{
  "n_layer": 9,
  "d_model": 96,
  "n_head": 2,
  "n_kv_head": 2,
  "head_dim": 32,
  "d_mlp": 384,
  "vocab_size": 3996,
  "activation": "geglu",
  "norm": "layernorm",
  "norm_place": "peri",
  "norm_eps": 1e-05,
  "positions": "rope",
  "rope_base": 100000.0,
  "rope_fraction": 1.0,
  "qk_norm": false,
  "attn_scale": 0.177,
  "bias": "all",
  "tie_embeddings": false,
  "parallel_block": false,
  "extras": ["capped logits"],
  "init": "uniform",
  "init_std_qkv": 0.0534,
  "init_std_o": 0.0663,
  "init_std_up": 0.0764,
  "init_std_down": 0.0764,
  "optimizer": "adam_hyperball",
  "lr": 0.00401,
  "beta1": 0.9,
  "weight_decay": 0.0,
  "lr_head": 0.00881,
  "grad_clip": 1.0,
  "warmup_steps": 200,
  "schedule": "wsd",
  "decay_fraction": 1.0,
  "decay_shape": "linear",
  "final_lr_fraction": 0.05,
  "batch_tokens": 16384,
  "seq_len": 1024,
  "doc_mask": true,
  "train_tokens": 93250000,
  "steps": 5692,
  "dataset": "wikipedia_en"
}
Each number is 50 + 15 x the weight over its row's rms, rounded and kept within 0 to 99. Layers, rows and columns count from 0. The size before them is the row's rms in percent of the matrix's.

# layer 3 MLP gate, 384x96, rms 0.0762, rows 0-144, columns 48-95
105:52 82 45 66 37 43 64 50 44 36 62 44 54 59 61 67 77 60 39 35 62 36 36 23 53 62 83 24 48 60 59 67 41 60 45 51 53 55 47 45 67 55 50 49 51 78 65 34
106:75 83 29 26 64 38 78 50 58 41 41 42 55 59 36 59 55 54 39 65 18 40 74 29 34 32 40 28 37 70 65 29 35 63 39 66 59 68 61 34 33 45 62 41 66 76 53 45
092:68 48 53 49 38 25 59 49 39 56 45 42 35 53 51 68 49 40 58 56 36 25 50 68 54 64 75 82 49 57 42 39 52 57 73 55 35 67 30 52 64 74 56 76 60 53 40 29
103:45 50 64 68 58 36 52 47 50 79 20 71 61 41 33 56 31 85 46 64 80 38 44 59 68 48 41 27 34 39 35 28 53 47 53 33 64 33 58 43 27 43 23 34 81 38 33 55
100:43 50 79 69 56 72 44 76 46 38 29 26 52 36 32 51 72 23 61 51 54 51 56 37 57 69 65 67 41 32 66 78 42 21 47 45 40 57 30 48 60 32 51 68 76 45 77 65
097:36 52 57 58 32 41 68 71 56 53 70 35 52 33 29 51 43 55 37 46 65 29 41 54 53 45 55 56 25 78 27 39 63 51 39 44 33 71 61 63 32 61 28 66 36 85 43 17
103:45 78 31 66 43 43 67 59 48 42 55 42 81 55 54 16 61 35 27 50 43 61 67 81 54 29 43 57 56 62 66 41 54 39 49 29 69 84 30 34 54 69 45 57 47 29 55 52
097:37 25 78 31 48 58 49 30 58 27 25 66 50 53 49 52 45 61 65 75 37 59 66 34 37 63 43 60 20 26 28 36 55 54 76 67 72 52 40 32 56 66 57 68 12 48 48 26
107:39 39 59 58 34 41 49 41 30 77 46 39 53 50 46 67 49 35 62 23 70 59 82 53 61 34 72 49 33 59 28 54 38 68 58 58 63 41 51 45 48 68 72 43 50 69 23 24
098:39 68 84 58 61 40 74 50 42 67 36 45 66 72 31 64 57 36 47 52 45 69 32 56 52 34 28 48 70 48 48 63 37 47 57 33 68 48 32 60 49 48 48 65 41 25 35 56
093:51 48 48 43 64 54 41 44 56 59 25 52 35 51 55 36 59 60 47 44 33 38 75 44 34 52 75 56 46 67 45 62 33 45 64 61 65 75 20 41 18 34 58 43 55 85 61 24
101:43 51 51 41 69 46 45 47 78 30 41 55 35 48 32 49 53 29 44 73 44 32 47 80 37 42 54 32 33 58 55 35 30 52 48 36 96 40 69 40 41 59 36 43 50 64 39 44
100:46 45 82 76 43 73 55 57 60 47 19 51 40 69 37 44 42 48 70 34 57 22 67 36 49 45 67 66 44 54 54 64 25 24 77 67 70 84 61 28 37 19 59 46 47 64 79 39
099:34 33 62 15 61 41 60 30 48 70 60 46 47 57 51 49 31 55 69 74 78 72 51 42 28 52 59 57 51 49 60 61 55 62 48 43 27 49 24 67 66 70 47 58 24 46 70 70
102:35 25 53 68 53 40 62 45 39 50 51 47 19 57 32 43 78 62 27 71 36 41 41 51 70 71 33 48 60 23 32 59 47 32 35 38 50 36 26 68 60 63 67 49 51 55 39 60
094:34 54 36 54 40 32 41 51 51 22 40 46 59 40 32 10 55 35 35 66 60 52 54 36 46 47 28 31 29 45 40 66 51 35 60 50 42 03 46 68 79 67 33 28 50 69 72 34
107:55 50 67 55 44 75 60 50 34 50 58 65 66 36 46 35 50 68 46 28 40 13 31 40 44 51 29 51 59 32 51 69 49 29 47 46 66 38 37 47 47 69 51 44 39 54 77 36
091:48 62 67 47 43 66 58 71 31 59 80 49 55 45 67 37 82 51 32 35 47 24 41 50 22 72 42 46 62 59 70 55 26 66 60 45 41 48 30 54 25 52 58 54 43 74 59 56
098:54 54 46 56 44 60 53 43 57 22 77 56 42 58 52 45 45 52 61 66 34 66 47 48 23 36 51 50 37 56 67 30 31 54 50 56 48 45 52 32 39 62 61 76 35 66 40 42
111:44 37 66 59 28 29 47 57 47 30 39 24 42 70 27 45 79 61 27 46 63 53 51 62 92 52 58 27 45 39 51 38 51 48 35 55 59 56 21 50 65 77 54 63 70 50 56 46
098:54 63 66 62 32 50 47 37 69 47 28 71 55 38 72 50 45 60 66 34 74 25 55 39 31 43 65 55 31 75 71 66 33 65 55 76 48 34 65 37 69 64 36 69 27 39 55 61
097:38 68 31 61 50 43 65 57 59 51 67 38 39 49 57 48 47 62 44 55 83 58 69 42 56 47 40 43 41 38 33 35 23 49 19 65 54 75 33 45 64 68 57 51 73 76 29 48
095:55 44 55 51 67 39 62 67 55 48 51 50 38 54 30 77 63 27 49 53 74 72 46 52 33 37 54 53 29 44 62 60 70 45 61 70 27 47 53 69 72 54 46 71 43 61 44 52
093:56 41 23 69 35 33 55 56 36 71 36 21 73 60 62 52 53 33 56 73 42 46 37 51 54 45 43 60 72 34 23 57 28 71 54 31 50 43 58 43 28 59 44 72 35 40 83 40
101:69 92 72 67 39 52 23 69 37 43 55 47 66 40 53 35 40 27 70 52 67 33 77 42 56 37 71 41 43 46 25 48 57 26 57 37 41 43 57 32 69 40 31 44 45 33 48 57
113:62 44 41 45 40 72 39 58 40 81 55 55 62 47 39 38 44 44 67 37 26 68 73 71 34 41 58 36 58 71 59 67 37 22 60 60 64 68 56 46 37 28 28 34 47 64 24 33
101:74 36 48 47 29 58 51 64 50 32 79 49 37 28 78 53 52 69 55 70 31 36 60 55 61 72 35 29 44 27 36 69 27 54 42 74 60 28 60 52 62 67 60 54 44 63 72 72
110:40 66 52 80 31 57 53 79 63 49 57 76 71 38 42 46 01 66 45 44 52 24 57 48 46 36 64 40 38 37 30 29 46 59 76 40 38 44 61 32 33 63 53 48 88 41 43 46
096:50 53 24 77 77 28 69 67 37 41 30 76 43 48 40 40 65 85 45 52 49 74 56 53 66 31 25 45 55 20 44 51 57 60 61 47 38 46 12 61 57 47 42 52 52 27 63 50
092:60 65 42 58 54 54 45 59 38 45 55 67 65 70 48 32 37 53 72 42 36 19 58 36 47 76 75 45 41 55 54 52 41 63 53 52 53 45 63 76 46 41 19 76 33 13 64 37
101:40 39 73 47 41 50 55 35 19 68 23 70 43 28 37 67 59 54 63 49 54 62 66 51 30 52 37 48 28 38 85 50 62 19 55 84 31 36 54 36 61 62 64 35 39 26 49 53
102:37 60 37 50 72 55 58 72 69 65 62 47 19 40 29 36 61 47 41 43 36 38 59 52 65 46 39 48 85 42 39 48 52 70 32 55 55 25 28 73 54 50 46 50 68 44 60 85
102:64 69 27 63 73 52 42 37 53 46 74 39 39 46 50 79 62 33 47 29 65 33 37 39 52 48 38 60 41 47 48 73 26 58 61 22 61 61 43 77 76 47 51 90 53 49 50 48
101:71 63 54 52 42 41 50 45 41 35 45 41 41 49 52 60 48 44 38 41 51 51 65 61 53 31 50 43 25 72 45 76 33 19 77 41 61 56 51 30 40 36 39 76 46 67 66 47
103:60 69 37 85 65 55 66 83 23 34 39 17 65 64 57 74 38 46 32 38 47 64 46 31 59 30 53 30 50 56 31 65 57 55 36 49 58 59 28 45 56 66 51 41 42 58 46 62
100:72 37 57 66 63 32 40 73 46 49 55 67 53 36 46 43 52 38 60 56 60 45 62 63 35 69 80 52 55 39 17 63 28 53 49 39 33 33 62 64 52 54 57 44 61 42 47 39
094:82 58 57 82 42 61 43 55 67 39 28 63 69 48 39 55 65 65 62 51 56 46 79 53 61 41 34 50 35 60 50 66 57 63 53 45 57 25 44 64 50 39 20 36 35 41 28 33
106:42 63 41 63 48 34 31 61 28 57 83 36 47 36 38 34 45 59 49 46 65 44 66 44 52 49 48 67 53 48 53 50 64 68 11 78 65 38 24 33 32 43 53 64 83 64 63 33
091:66 45 65 58 17 65 50 43 37 60 36 64 50 34 54 48 45 54 60 59 55 61 48 27 36 68 45 53 48 41 22 34 63 72 40 88 38 30 52 62 77 25 46 44 57 44 54 43
096:68 56 78 50 53 61 45 25 64 64 33 36 37 64 49 60 37 73 47 58 66 63 45 57 03 44 55 60 55 57 44 49 64 45 19 73 43 60 57 56 76 64 61 50 31 54 38 55
103:55 32 44 58 69 61 40 40 34 63 59 68 45 62 57 64 59 46 69 44 35 51 45 47 60 36 70 62 77 58 38 83 24 49 56 59 69 29 45 32 29 42 30 58 37 51 23 60
091:42 57 39 62 55 61 68 87 33 40 65 51 58 53 39 47 53 32 46 55 51 31 40 56 37 73 52 56 25 40 54 62 59 76 30 82 29 43 48 58 49 64 36 71 65 39 29 40
098:34 70 50 72 69 08 47 41 49 49 61 40 57 58 57 36 69 48 53 62 69 80 50 58 70 65 37 27 34 44 35 37 72 52 23 53 63 32 16 45 58 70 47 52 84 80 54 58
089:46 55 59 60 58 53 60 56 48 49 74 57 43 30 46 45 18 57 50 63 69 35 65 52 32 51 63 54 41 86 43 43 35 24 36 49 54 46 61 69 48 64 52 20 62 57 50 38
121:64 49 32 56 62 52 55 43 46 59 28 81 65 70 15 43 53 32 34 43 53 64 75 53 45 24 61 36 37 35 61 31 26 27 51 64 70 78 41 41 65 41 35 45 63 53 54 23
102:57 58 48 39 31 35 44 64 65 43 38 33 65 31 53 60 35 45 59 66 57 37 71 59 51 79 37 42 56 30 32 33 49 66 47 54 37 74 39 18 32 67 26 42 36 48 50 57
100:80 39 46 62 50 63 70 63 36 58 48 79 56 42 02 41 43 52 24 27 82 64 62 56 43 30 31 28 33 55 69 46 59 17 63 42 33 40 50 47 55 36 23 35 45 51 61 64
097:74 45 66 49 34 43 47 47 35 65 37 68 51 38 72 47 41 34 82 24 18 57 60 45 61 36 75 51 53 55 59 68 18 37 64 59 43 76 36 27 20 13 58 33 58 56 64 34
107:69 50 26 48 49 38 89 81 58 27 46 66 35 80 62 27 57 62 61 35 27 49 58 53 57 37 44 35 23 16 60 55 44 22 43 47 50 60 51 47 52 59 50 47 61 39 36 70
101:59 53 27 53 44 66 58 53 35 58 37 83 62 57 51 44 28 38 34 62 80 40 77 40 61 46 40 37 45 60 45 56 52 51 47 31 43 72 62 57 32 50 40 37 74 67 24 74
101:66 43 53 59 58 29 74 58 51 31 57 44 72 57 66 48 28 63 51 63 41 37 48 32 20 36 66 22 34 39 67 62 61 44 64 35 48 48 67 49 62 42 26 40 57 67 44 70
095:32 47 59 42 59 72 24 28 61 45 85 22 44 36 69 53 64 47 57 52 73 70 81 52 51 50 49 19 41 74 15 43 51 69 37 46 44 60 71 62 37 46 46 52 76 49 29 37
116:64 45 29 57 39 29 58 77 52 67 28 50 47 41 15 51 28 47 35 46 74 37 65 34 32 57 62 45 44 45 36 55 62 41 34 69 81 52 33 19 39 51 41 38 53 71 35 36
102:59 57 51 48 48 64 62 63 67 47 19 78 25 54 46 58 54 50 53 54 22 50 41 56 53 47 54 43 65 35 67 76 30 52 50 61 61 26 63 62 47 53 31 59 33 61 49 62
100:67 36 67 45 62 45 56 69 59 67 59 62 67 38 29 31 45 56 46 76 34 67 49 49 53 43 39 44 47 26 39 53 71 51 50 39 80 42 41 43 50 44 39 53 82 59 35 60
103:69 46 31 58 39 57 73 59 60 38 39 47 78 71 59 38 70 40 40 62 70 51 49 29 61 33 33 68 49 38 46 71 43 61 12 63 66 62 51 24 36 50 64 58 23 54 63 58
096:77 37 38 59 53 79 38 56 31 70 68 60 48 31 36 50 74 62 41 42 25 34 55 38 70 36 66 39 65 63 46 41 50 69 43 68 57 61 38 34 56 50 40 28 56 52 37 62
092:68 69 73 36 64 59 55 40 40 60 42 29 64 62 69 46 68 51 55 56 26 46 53 49 61 28 74 47 69 51 46 66 47 41 76 56 52 49 53 78 35 32 51 41 23 63 39 61
097:39 55 41 76 23 55 65 72 63 56 43 57 55 60 09 44 52 53 45 35 26 65 37 56 67 39 43 65 54 35 60 77 23 57 52 69 62 61 42 49 25 27 18 30 91 52 64 60
101:49 41 76 55 60 35 31 65 20 68 37 33 62 44 33 30 52 63 54 67 47 61 44 41 50 67 34 65 69 62 48 58 47 42 23 54 66 35 56 45 73 48 43 75 63 32 33 35
105:70 34 61 50 20 61 46 37 42 50 69 66 74 31 30 53 32 36 50 77 65 39 26 60 49 26 77 55 60 56 49 38 65 62 46 57 63 46 51 24 59 69 36 42 24 72 47 32
102:48 49 67 75 49 57 32 62 37 30 69 51 66 71 34 58 62 33 40 54 65 64 39 49 57 75 32 35 31 79 56 53 76 37 43 35 42 79 58 79 32 40 51 43 62 45 61 58
094:31 48 46 74 61 47 62 29 49 50 53 28 53 39 63 34 63 57 51 62 68 21 40 69 31 75 57 45 82 56 62 50 32 47 45 64 53 35 54 46 61 57 63 73 45 51 83 33
096:60 49 57 31 15 77 55 66 33 53 69 65 45 47 60 77 35 70 41 29 59 59 46 66 45 61 46 27 54 55 36 42 71 61 52 55 49 47 60 33 55 40 66 70 35 55 60 33
103:45 29 42 48 31 44 54 61 65 62 51 21 40 70 33 61 62 36 57 64 49 20 56 42 32 55 67 43 75 65 45 51 57 41 46 79 45 58 51 50 72 53 71 40 31 62 61 44
097:53 18 86 38 46 55 59 22 25 72 39 65 48 27 69 52 37 54 52 68 71 69 42 59 30 52 46 46 59 67 72 49 54 61 45 59 41 43 43 45 56 54 65 68 26 41 51 54
102:48 56 39 54 19 67 32 74 39 26 25 40 57 25 44 47 51 16 30 54 57 44 49 39 79 72 37 63 35 60 23 40 51 23 61 55 53 54 59 61 33 57 59 62 51 43 46 35
103:45 49 57 65 59 35 46 48 23 32 75 66 54 84 34 49 40 85 42 59 55 67 72 79 28 45 40 33 30 56 42 41 50 37 71 67 41 38 37 49 41 61 59 52 46 56 53 47
102:66 34 46 59 66 37 36 74 52 51 34 45 76 56 57 63 36 35 57 63 46 54 57 68 45 52 70 68 59 42 66 48 50 45 48 74 54 50 52 51 56 59 28 68 45 40 31 32
097:42 81 63 30 72 36 53 68 48 53 58 65 55 34 32 65 15 62 43 45 60 59 35 40 54 33 47 46 46 36 47 34 59 42 45 41 50 42 65 65 36 32 65 49 71 37 47 69
095:35 31 69 64 49 37 65 34 37 48 63 44 47 43 52 65 31 49 37 79 51 52 77 20 65 66 65 46 76 39 49 21 47 44 33 62 60 43 13 67 73 70 36 46 71 34 20 75
102:52 70 76 68 63 75 49 56 51 57 41 41 54 56 50 40 64 54 37 34 52 64 63 38 63 54 31 68 46 26 59 74 51 40 60 41 49 45 38 24 62 43 50 58 38 69 42 70
102:70 77 31 56 56 19 41 53 58 63 73 68 61 60 72 69 44 50 83 29 41 79 50 25 39 61 50 55 31 30 56 43 39 20 45 54 41 57 39 44 44 60 34 59 39 50 40 43
101:69 42 47 67 67 62 64 48 51 61 48 62 72 36 15 58 23 65 47 43 66 26 44 30 45 53 12 48 32 29 60 50 52 43 42 57 46 47 38 39 62 50 47 58 55 73 51 48
095:66 64 25 53 58 66 65 32 33 66 36 38 52 54 67 70 54 43 80 32 19 35 58 77 21 36 55 45 48 60 52 57 69 56 25 68 55 68 75 22 54 48 39 78 61 46 67 56
099:54 42 29 55 47 41 34 77 51 51 60 35 29 64 25 54 19 47 47 48 39 46 65 53 57 43 76 78 47 47 53 28 31 59 60 37 43 45 53 53 33 59 35 80 60 66 30 60
095:37 62 65 67 53 49 67 41 48 32 40 46 75 71 43 74 45 57 27 69 64 41 62 48 34 54 27 32 57 63 69 36 64 44 53 32 53 45 32 70 36 34 32 59 62 68 42 59
105:64 48 61 73 61 70 50 53 52 33 19 54 62 40 32 38 56 53 40 54 25 58 59 78 42 63 50 47 35 35 27 42 30 51 47 33 61 79 27 49 36 33 40 72 60 60 34 54
103:34 37 63 27 57 42 34 70 27 58 63 55 62 50 59 30 57 61 75 48 61 64 45 52 62 41 70 26 42 68 67 52 45 48 27 73 52 63 40 51 62 32 43 36 39 75 32 39
098:42 70 60 73 68 53 63 49 54 42 21 59 65 72 20 54 71 54 29 55 35 40 28 64 56 46 64 50 10 59 50 54 59 34 44 33 69 58 59 61 73 43 42 57 52 40 42 29
105:58 46 24 35 44 67 50 74 26 62 34 54 55 28 50 77 47 18 56 55 51 66 62 33 69 38 56 47 28 35 32 79 55 33 75 58 52 53 72 28 56 67 62 22 61 45 54 47
099:81 40 68 31 52 49 38 67 66 36 24 50 52 45 49 20 47 41 54 34 41 60 31 73 56 38 43 30 46 34 31 61 56 32 53 54 73 62 50 72 68 58 28 60 38 30 26 40
103:63 46 76 50 51 23 15 66 30 41 58 79 83 59 57 24 69 44 57 43 59 49 52 28 31 39 63 64 32 50 68 34 75 33 71 69 45 37 42 67 32 60 50 51 41 67 60 41
093:76 48 44 54 71 37 54 59 50 66 38 66 64 36 59 43 56 34 77 54 29 37 51 60 59 51 52 42 40 55 49 69 44 46 55 78 52 50 68 34 57 74 19 62 64 63 41 24
103:39 75 50 53 69 59 39 48 46 75 50 32 39 41 45 62 47 55 69 70 45 68 64 55 14 46 48 60 36 50 49 69 38 37 44 65 61 56 54 39 63 52 14 31 54 48 30 33
092:46 57 61 76 21 64 64 78 50 52 53 39 43 48 50 52 25 33 17 39 38 17 33 28 41 47 33 60 71 54 40 85 60 44 48 46 40 35 58 62 21 53 67 38 65 37 55 42
096:65 33 59 34 62 39 69 36 58 46 36 27 62 41 74 49 28 41 61 41 52 58 63 53 15 36 74 38 42 56 60 26 35 56 32 82 36 46 58 28 79 14 66 42 36 48 66 57
105:43 75 39 34 49 56 63 63 58 67 41 51 45 46 41 57 34 25 56 47 33 40 77 43 61 42 35 40 59 60 45 86 32 43 67 43 51 66 56 53 70 41 30 47 68 41 52 12
101:38 67 63 52 71 22 46 69 57 27 52 66 57 48 40 69 48 62 30 40 63 44 48 84 65 30 17 63 56 43 38 39 44 39 56 48 79 50 43 38 61 54 43 57 58 41 19 42
100:46 54 32 74 70 48 47 37 44 54 59 40 67 46 48 76 22 41 50 74 42 56 27 69 51 21 69 41 70 45 40 67 61 48 45 40 47 63 26 27 56 38 46 63 57 70 16 43
090:37 28 25 30 44 69 48 66 79 54 82 35 70 53 69 36 46 36 26 46 66 24 37 42 50 67 46 53 82 62 48 37 60 49 43 65 47 59 60 62 41 44 32 37 54 46 21 45
105:51 61 23 67 35 72 66 70 39 45 24 54 51 61 18 28 38 31 31 33 61 73 55 50 58 59 32 38 64 34 61 81 27 35 53 57 37 66 30 52 41 51 38 44 93 40 69 70
094:55 54 51 59 40 68 66 46 78 64 62 45 60 37 60 66 60 30 64 38 72 45 56 55 28 47 34 24 51 72 62 69 52 20 38 35 65 58 56 26 43 22 42 41 51 34 75 63
097:33 37 79 55 45 55 46 68 30 61 58 29 60 68 60 45 66 63 55 38 26 54 40 63 36 63 62 54 32 65 63 56 35 60 60 44 46 63 74 24 43 48 48 56 61 74 57 57
102:52 71 43 71 28 51 69 80 51 35 26 22 48 59 32 80 44 70 53 29 69 67 42 58 52 37 47 77 36 43 51 49 38 20 52 49 68 47 57 57 53 31 71 28 69 68 79 44
107:45 43 57 62 54 38 44 71 43 57 49 68 63 59 38 37 41 76 31 45 56 76 55 35 50 50 36 69 48 31 50 50 52 79 28 56 43 78 51 39 48 26 47 58 99 29 52 59
103:64 71 57 55 40 64 50 50 40 45 56 40 43 62 42 49 48 55 40 59 45 51 48 18 63 63 37 36 58 55 80 43 22 52 45 59 65 56 52 40 53 60 51 45 77 48 99 29
090:57 37 68 53 43 31 59 29 25 39 44 54 65 40 51 67 57 27 62 77 75 50 29 77 65 55 56 71 49 74 55 23 40 40 42 28 68 37 62 50 35 57 38 43 40 32 32 29
103:31 54 29 48 60 27 71 69 66 35 40 36 71 60 23 45 55 24 50 30 56 73 62 30 37 69 48 13 38 42 61 55 51 41 21 37 28 70 49 39 44 51 25 68 71 84 26 49
113:61 45 64 91 36 77 67 51 72 60 45 75 78 68 45 58 58 36 35 61 33 37 54 48 71 70 47 58 46 58 63 40 42 61 23 62 50 56 28 54 39 56 51 58 47 40 63 55
092:58 76 42 37 40 56 41 14 75 40 41 55 64 61 49 33 34 77 28 36 68 86 42 40 53 59 43 67 41 57 55 35 37 46 48 60 63 35 50 70 68 72 73 63 53 38 74 67
107:58 49 50 64 51 62 45 53 46 57 45 58 76 37 64 68 53 34 37 39 39 20 43 56 42 39 47 86 56 58 39 45 38 47 71 55 41 43 39 56 58 52 56 43 60 38 65 39
100:63 55 49 36 35 67 72 43 53 28 25 49 53 54 54 60 12 45 39 50 73 67 46 59 54 38 43 67 43 31 42 60 43 62 51 41 29 34 63 56 50 72 37 41 35 84 48 69
087:36 65 26 67 49 40 23 41 57 36 30 52 68 44 35 19 75 48 70 55 70 35 59 68 33 61 44 41 45 62 66 44 35 54 52 62 36 30 26 47 35 33 36 39 57 27 31 54
106:72 53 62 43 54 60 41 46 64 58 24 45 56 10 21 57 68 65 41 40 42 35 72 67 34 58 54 42 34 45 74 54 48 35 67 49 48 45 45 49 62 42 47 53 61 32 56 80
099:42 45 85 61 51 40 34 41 46 63 50 43 38 57 20 71 47 56 83 79 82 61 55 78 33 64 29 46 47 50 45 60 50 52 43 59 41 60 28 65 74 33 56 32 36 51 31 38
099:27 28 33 61 19 69 63 53 37 40 59 37 34 35 45 46 43 54 59 71 71 40 60 51 62 62 74 47 60 57 39 70 52 53 25 81 48 28 62 62 61 46 54 70 74 69 74 56
095:33 57 72 38 56 51 43 43 55 64 35 44 47 61 48 67 52 40 55 39 53 29 73 51 14 46 45 64 86 43 72 44 49 22 50 40 47 52 19 61 40 28 62 87 63 56 40 43
097:34 52 70 23 57 34 67 33 44 37 40 38 30 74 66 36 47 67 58 81 67 67 33 38 49 23 37 51 35 60 36 34 55 24 48 38 55 53 41 50 43 33 39 80 35 69 52 10
096:54 78 73 60 50 52 65 61 87 58 27 13 41 87 51 59 24 60 58 40 39 45 28 85 18 39 62 62 51 55 45 36 54 57 46 44 38 39 35 37 60 58 59 70 40 44 25 34
102:57 64 48 49 68 51 61 72 70 17 65 51 33 48 47 76 57 51 31 47 69 32 57 32 56 61 42 64 63 56 48 48 29 45 63 44 93 71 51 29 04 72 36 61 50 58 54 51
103:62 60 77 39 79 30 59 61 41 48 52 38 58 33 59 62 50 65 77 60 48 46 42 43 47 35 50 63 26 54 81 38 57 47 55 51 46 81 51 09 37 30 40 50 73 47 31 55
101:59 57 22 41 48 68 59 69 64 57 65 52 45 67 59 54 40 45 68 57 55 64 59 38 35 11 46 76 61 64 49 55 43 56 62 54 66 43 44 69 68 53 53 40 60 61 65 52
109:46 50 50 47 74 44 40 74 28 60 60 36 47 62 26 57 19 53 70 35 21 60 72 35 28 60 55 44 35 40 52 71 31 88 54 58 63 74 60 56 62 54 40 45 68 46 66 58
097:63 47 29 55 70 49 52 65 35 69 45 68 58 59 53 55 67 63 57 42 41 26 43 55 51 67 36 46 42 58 49 35 43 33 34 43 26 73 30 40 35 55 62 73 36 80 42 57
096:43 60 43 65 48 49 39 50 51 56 63 36 27 28 37 64 53 49 42 44 66 52 52 47 32 64 52 65 58 54 36 46 40 31 36 78 24 42 36 59 45 49 54 85 32 33 49 54
108:42 69 72 62 71 42 39 42 45 34 40 61 66 50 45 37 60 54 62 36 54 55 49 63 42 16 78 29 67 39 67 43 21 24 62 43 65 71 64 19 73 29 62 37 51 47 48 39
104:38 60 52 60 35 63 39 50 68 27 69 51 63 49 34 55 35 37 50 39 43 42 49 67 61 63 50 25 72 63 51 31 43 61 47 42 73 50 31 61 18 55 51 81 34 31 57 54
119:55 49 26 53 41 43 50 62 49 54 56 66 57 68 42 27 29 64 58 41 72 68 49 47 46 45 26 18 55 62 45 55 41 29 40 44 88 87 39 41 54 49 42 21 75 48 53 40
099:20 28 68 68 46 39 49 52 26 68 73 52 75 49 56 50 50 78 68 72 68 30 52 77 62 66 61 52 56 51 36 53 28 56 55 67 51 35 77 29 65 71 58 59 69 39 22 35
089:52 54 48 56 31 42 50 64 75 22 45 58 62 67 51 51 71 65 45 71 41 48 68 62 47 64 32 65 54 25 25 62 32 34 40 43 54 50 42 77 36 33 20 56 36 39 30 69
099:48 67 41 32 43 57 44 60 51 42 30 28 39 75 56 38 57 58 75 41 65 69 26 51 38 46 73 64 23 65 42 59 34 64 52 54 45 43 55 40 35 50 32 43 61 28 39 37
102:38 58 46 50 60 59 55 52 28 55 68 43 70 60 70 32 28 37 63 70 48 44 49 54 22 58 74 46 36 46 67 68 24 40 63 59 70 62 63 24 50 46 35 48 34 43 57 54
091:41 50 33 58 20 48 42 37 48 42 51 37 46 34 82 65 41 24 29 78 57 37 69 27 49 42 48 39 21 41 25 28 49 61 46 39 63 58 67 40 65 62 48 52 25 38 62 50
091:41 33 64 33 47 25 48 45 58 30 21 69 75 85 40 41 53 68 52 53 67 28 71 49 45 20 55 46 35 63 60 57 52 44 39 52 50 43 47 40 70 39 49 27 73 54 47 47
104:40 51 71 45 39 57 61 68 62 46 57 43 50 71 38 69 45 24 46 50 31 51 61 82 59 36 50 46 81 49 49 61 41 34 81 56 40 31 43 43 29 37 69 62 56 53 54 66
102:60 58 69 47 52 55 55 31 53 59 30 77 80 69 65 61 53 46 75 60 48 54 66 54 42 54 40 29 38 45 42 80 46 33 46 56 45 40 43 22 40 53 54 31 55 38 60 32
102:51 68 55 82 53 43 68 53 22 53 73 41 41 32 42 68 23 34 69 48 46 29 33 73 41 55 59 72 64 36 56 65 40 58 65 52 63 60 63 20 53 50 31 73 70 82 33 24
098:62 43 48 35 66 38 59 53 33 60 58 33 48 69 57 11 43 59 58 41 42 21 62 47 52 52 55 34 61 54 45 43 22 44 90 52 51 49 58 30 52 24 32 58 49 44 62 38
089:34 59 42 84 46 55 43 47 59 31 69 51 57 21 72 31 45 64 55 54 21 60 48 34 54 37 45 52 47 56 10 67 61 46 40 80 37 35 39 75 52 46 74 56 66 64 62 63
095:67 51 43 38 46 60 60 49 78 68 21 27 38 29 56 59 59 47 54 72 76 47 71 48 66 36 31 46 34 43 45 69 42 33 63 37 36 61 35 59 64 38 55 46 43 49 26 49
101:43 63 66 57 47 45 66 55 39 43 58 68 53 61 54 30 51 72 50 70 72 48 40 53 49 67 37 45 65 35 34 57 28 53 67 37 40 41 32 43 21 63 41 52 49 51 56 23
092:37 40 33 27 30 65 53 63 50 64 47 36 47 38 41 64 60 51 34 31 53 66 56 57 78 35 37 55 52 45 26 56 84 43 59 31 69 58 29 37 29 42 78 63 44 35 78 48
114:46 44 14 57 35 49 31 77 55 45 73 58 35 36 00 40 45 57 43 54 48 33 33 71 35 41 57 51 52 45 56 26 51 64 61 35 44 45 47 46 24 46 59 56 74 57 46 58
110:35 60 66 55 49 56 68 68 52 66 39 49 62 41 34 68 31 49 79 47 55 72 55 50 55 29 32 54 25 36 61 70 24 38 84 58 39 57 67 42 32 39 33 38 74 57 32 48
102:35 52 46 74 58 82 29 69 46 48 54 56 51 38 55 46 41 47 15 39 63 65 36 52 48 60 39 62 61 34 29 35 35 42 25 61 25 74 50 51 51 36 46 50 53 35 66 70
088:54 72 27 47 62 60 38 65 65 51 76 35 33 66 60 53 47 35 34 53 44 35 64 62 38 56 61 54 64 60 81 46 57 71 31 56 50 41 30 47 61 18 41 74 53 16 35 55
096:31 33 50 60 46 28 37 79 66 52 40 53 64 63 50 59 59 43 40 39 55 36 62 59 42 36 47 53 50 56 86 41 43 66 36 81 45 67 46 28 61 56 64 43 25 46 47 55
099:24 34 81 54 45 68 70 74 46 48 42 44 24 35 45 67 45 61 53 53 34 69 32 55 38 55 67 58 41 43 54 44 42 72 54 79 58 54 48 30 55 45 46 53 54 22 58 22
101:87 56 64 38 40 28 40 49 37 28 58 70 37 25 45 32 36 53 61 66 41 61 76 54 42 46 83 38 17 46 17 71 27 76 66 57 35 59 50 78 41 36 36 68 47 72 30 27
106:73 69 56 57 50 58 48 63 62 60 58 43 40 47 53 45 51 40 41 57 35 63 51 57 44 25 81 31 39 66 32 33 32 84 67 47 51 52 66 50 57 33 67 54 36 77 45 56
092:75 43 48 66 28 65 33 61 25 38 68 38 69 23 33 40 36 21 43 68 64 48 33 24 56 51 65 65 55 39 62 56 60 38 48 35 56 30 67 64 62 44 36 44 26 50 69 64
094:37 43 43 37 51 56 82 65 35 41 41 62 51 41 25 47 36 48 11 63 73 52 46 35 55 64 47 43 44 55 66 60 33 56 28 68 44 37 00 71 33 37 46 34 38 34 75 71
104:51 79 44 40 50 50 36 79 60 51 72 32 62 33 54 48 57 61 74 54 34 72 58 51 58 53 29 48 22 41 49 52 54 68 39 58 58 46 47 40 64 38 37 43 70 32 42 27
098:61 33 39 63 63 67 27 75 54 54 60 43 51 27 64 61 46 57 56 39 14 40 52 54 53 52 75 57 47 55 52 41 58 55 68 57 68 46 48 28 38 44 23 21 62 57 28 27